{
  "num_hidden_layers": 16,
  "hidden_size": 192,
  "num_attention_heads": 6,
  "num_key_value_heads": 6,
  "head_dim": 32,
  "intermediate_size": 768,
  "vocab_size": 1240,
  "hidden_act": "gelu",
  "norm": "layernorm",
  "norm_place": "pre",
  "norm_eps": 1e-05,
  "positions": "learned",
  "qk_norm": false,
  "attn_scale": 0.177,
  "bias": "none",
  "tie_word_embeddings": true,
  "parallel_block": false,
  "init": "normal",
  "init_std_qkv": 0.0361,
  "init_std_o": 0.00637,
  "init_std_up": 0.0361,
  "init_std_down": 0.00637,
  "optimizer": "soap_variant",
  "learning_rate": 0.00489,
  "lr_mult_up": 0.656,
  "beta1": 0.95,
  "beta2": 0.98,
  "lr_head": 0.00726,
  "warmup_steps": 200,
  "schedule": "wsd",
  "decay_fraction": 0.488,
  "decay_shape": "linear",
  "final_lr_fraction": 0.02,
  "batch_tokens": 32768,
  "max_seq_len": 2048,
  "doc_mask": true,
  "train_tokens": 189300000,
  "max_steps": 5777,
  "dataset": "wikipedia_en"
}
Each number is 200 + 40 x the weight over its row's rms, rounded and kept within 0 to 999. Layers, rows and columns count from 0. The size before them is the row's rms in percent of the matrix's.

# down: layer 7 MLP down (transposed), 768x192, rms 0.26, rows 72-78, columns 0-95
# up: layer 7 MLP up, 768x192, rms 0.188, rows 73-79, columns 0-95
down72,104,251,149,204,225,144,313,218,184,152,239,244,149,180,209,221,137,196,174,227,154,210,173,200,199,186,239,240,222,235,231,146,163,237,227,161,220,188,259,182,210,242,150,203,212,182,223,158,181,183,230,177,177,118,248,202,179,156,196,216,235,169,223,255,259,225,194,247,199,171,221,253,149,150,176,250,225,117,215,209,213,162,175,225,177,238,191,145,230,212,185,165,143,211,184,178,165
up73,096,212,145,142,252,182,215,170,241,200,62,212,206,186,198,192,247,132,173,246,220,273,247,219,237,212,203,152,144,261,152,221,294,116,195,167,224,133,208,252,197,248,232,215,232,196,194,147,205,203,264,231,179,279,163,219,171,245,164,151,231,116,202,132,190,175,210,171,191,266,166,151,210,219,233,212,207,174,238,158,196,208,149,236,141,263,227,202,209,164,257,232,229,219,192,256,248
down73,091,169,193,249,225,205,216,254,214,227,216,273,240,278,155,305,173,239,171,177,239,186,234,230,106,180,173,211,227,206,156,132,109,244,228,186,186,178,166,157,167,199,251,176,185,182,224,151,216,241,149,226,238,145,231,195,236,205,224,231,191,155,251,216,178,189,196,179,175,169,217,236,234,236,232,177,257,148,265,215,249,169,140,200,234,198,199,201,267,188,123,172,260,225,191,175,213
up74,102,179,281,192,253,180,128,206,163,201,257,133,220,247,217,216,168,183,248,210,226,236,238,213,163,220,193,235,147,260,223,198,195,104,207,240,219,177,181,234,243,179,194,163,257,176,229,207,173,279,156,214,185,319,213,189,231,250,199,314,230,289,190,133,139,175,191,227,142,267,223,209,221,266,163,143,177,205,234,152,289,275,218,206,204,194,125,187,171,176,213,208,240,186,131,207,218
down74,101,248,214,197,228,125,220,184,203,219,171,268,177,280,149,246,223,131,224,199,194,239,245,151,180,261,285,222,217,189,198,179,163,242,172,147,270,201,230,177,144,212,169,249,184,260,214,202,268,204,122,244,224,169,179,158,162,162,137,164,180,220,196,160,194,192,205,216,162,165,226,180,232,173,188,194,168,150,123,249,186,206,271,212,228,187,251,212,195,174,217,238,230,154,257,136,159
up75,097,213,192,220,234,201,154,180,211,171,189,134,180,222,166,178,170,218,157,202,232,253,261,186,267,192,162,234,182,185,188,167,211,193,246,193,122,180,222,196,211,310,234,214,238,245,248,246,180,202,185,246,231,207,191,221,240,110,190,175,131,220,154,195,159,187,155,188,156,254,268,170,163,224,256,258,252,293,167,125,184,228,251,244,196,195,195,199,206,175,223,191,204,183,213,158,183
down75,101,254,242,184,190,164,166,235,192,213,132,250,234,165,219,135,215,217,181,152,317,222,243,230,120,235,169,230,189,208,175,179,244,231,155,204,226,241,152,156,187,193,166,236,162,158,168,198,239,249,176,174,281,178,265,210,148,193,220,228,176,291,143,218,233,178,123,249,179,209,141,183,224,176,116,216,181,145,163,274,174,226,218,169,240,205,206,231,200,222,208,165,189,148,215,207,153
up76,109,241,216,210,195,203,257,269,140,222,190,248,233,212,245,225,170,228,259,261,276,265,193,202,225,146,138,144,246,208,185,217,219,225,247,204,193,216,183,146,195,171,210,142,218,182,189,212,162,215,86,243,191,227,165,221,172,210,216,217,238,202,219,201,179,198,220,234,185,151,172,216,222,151,283,222,198,238,218,215,162,217,153,197,134,163,157,212,201,133,214,216,228,200,154,158,238
down76,098,224,171,198,166,299,170,203,238,145,197,177,183,158,180,215,228,129,188,191,173,188,182,232,252,202,233,181,177,269,160,210,185,191,184,200,195,186,230,209,208,195,200,208,125,146,203,214,227,238,274,254,206,216,159,199,184,227,226,166,178,178,234,208,124,197,175,129,150,225,161,240,222,241,213,160,182,239,287,169,170,217,186,250,192,216,231,183,238,281,203,264,221,158,197,192,261
up77,088,136,229,158,256,150,245,223,267,187,166,156,174,169,222,262,233,204,231,193,221,207,194,237,225,202,167,251,245,176,218,215,268,194,179,221,230,168,154,253,213,285,250,243,163,229,251,188,213,138,270,210,165,229,189,281,175,210,137,188,163,240,207,253,217,194,200,145,212,74,230,267,189,261,178,137,181,147,134,157,192,230,194,153,202,194,166,199,203,211,229,202,159,143,162,286,193
down77,088,186,176,278,175,188,239,112,206,170,201,163,170,222,214,187,166,160,211,132,235,140,177,202,266,151,230,118,213,148,245,163,205,266,172,190,206,200,187,240,261,168,174,192,179,242,217,191,193,138,165,225,211,199,228,186,235,248,183,209,213,198,234,288,196,157,140,238,253,165,203,236,238,207,253,239,271,289,192,221,157,201,201,206,243,188,260,288,210,245,167,275,228,183,213,286,240
up78,104,229,178,273,254,214,215,229,201,185,186,219,224,231,171,191,218,205,181,218,247,192,204,144,167,208,150,226,167,166,203,182,224,212,161,246,184,246,308,247,98,267,272,238,279,200,169,171,145,127,189,247,120,195,158,217,150,96,211,185,190,255,260,134,190,251,200,196,272,187,214,249,271,232,209,180,232,226,214,159,119,159,182,200,192,201,174,143,96,226,201,205,256,163,244,176,199
down78,098,172,181,203,287,159,193,197,215,217,165,208,229,259,126,252,316,168,193,183,183,137,189,198,197,149,177,248,242,163,186,204,189,221,172,241,240,216,236,256,234,177,140,208,186,140,179,165,166,201,178,138,206,197,118,229,196,164,179,221,238,294,196,230,212,152,268,176,229,216,178,291,197,97,186,178,185,192,275,166,190,179,177,199,252,174,157,210,218,201,168,206,252,215,209,282,266
up79,100,217,225,165,127,210,200,295,169,192,267,226,111,171,241,227,236,269,204,225,193,236,204,216,186,255,227,171,220,152,212,290,214,223,153,138,196,165,232,208,170,130,206,164,217,189,181,194,189,251,144,214,134,165,126,182,190,224,123,149,136,161,245,265,150,241,322,199,230,122,195,182,188,198,148,147,144,307,212,165,170,231,229,196,174,226,188,296,172,250,178,165,209,218,138,192,227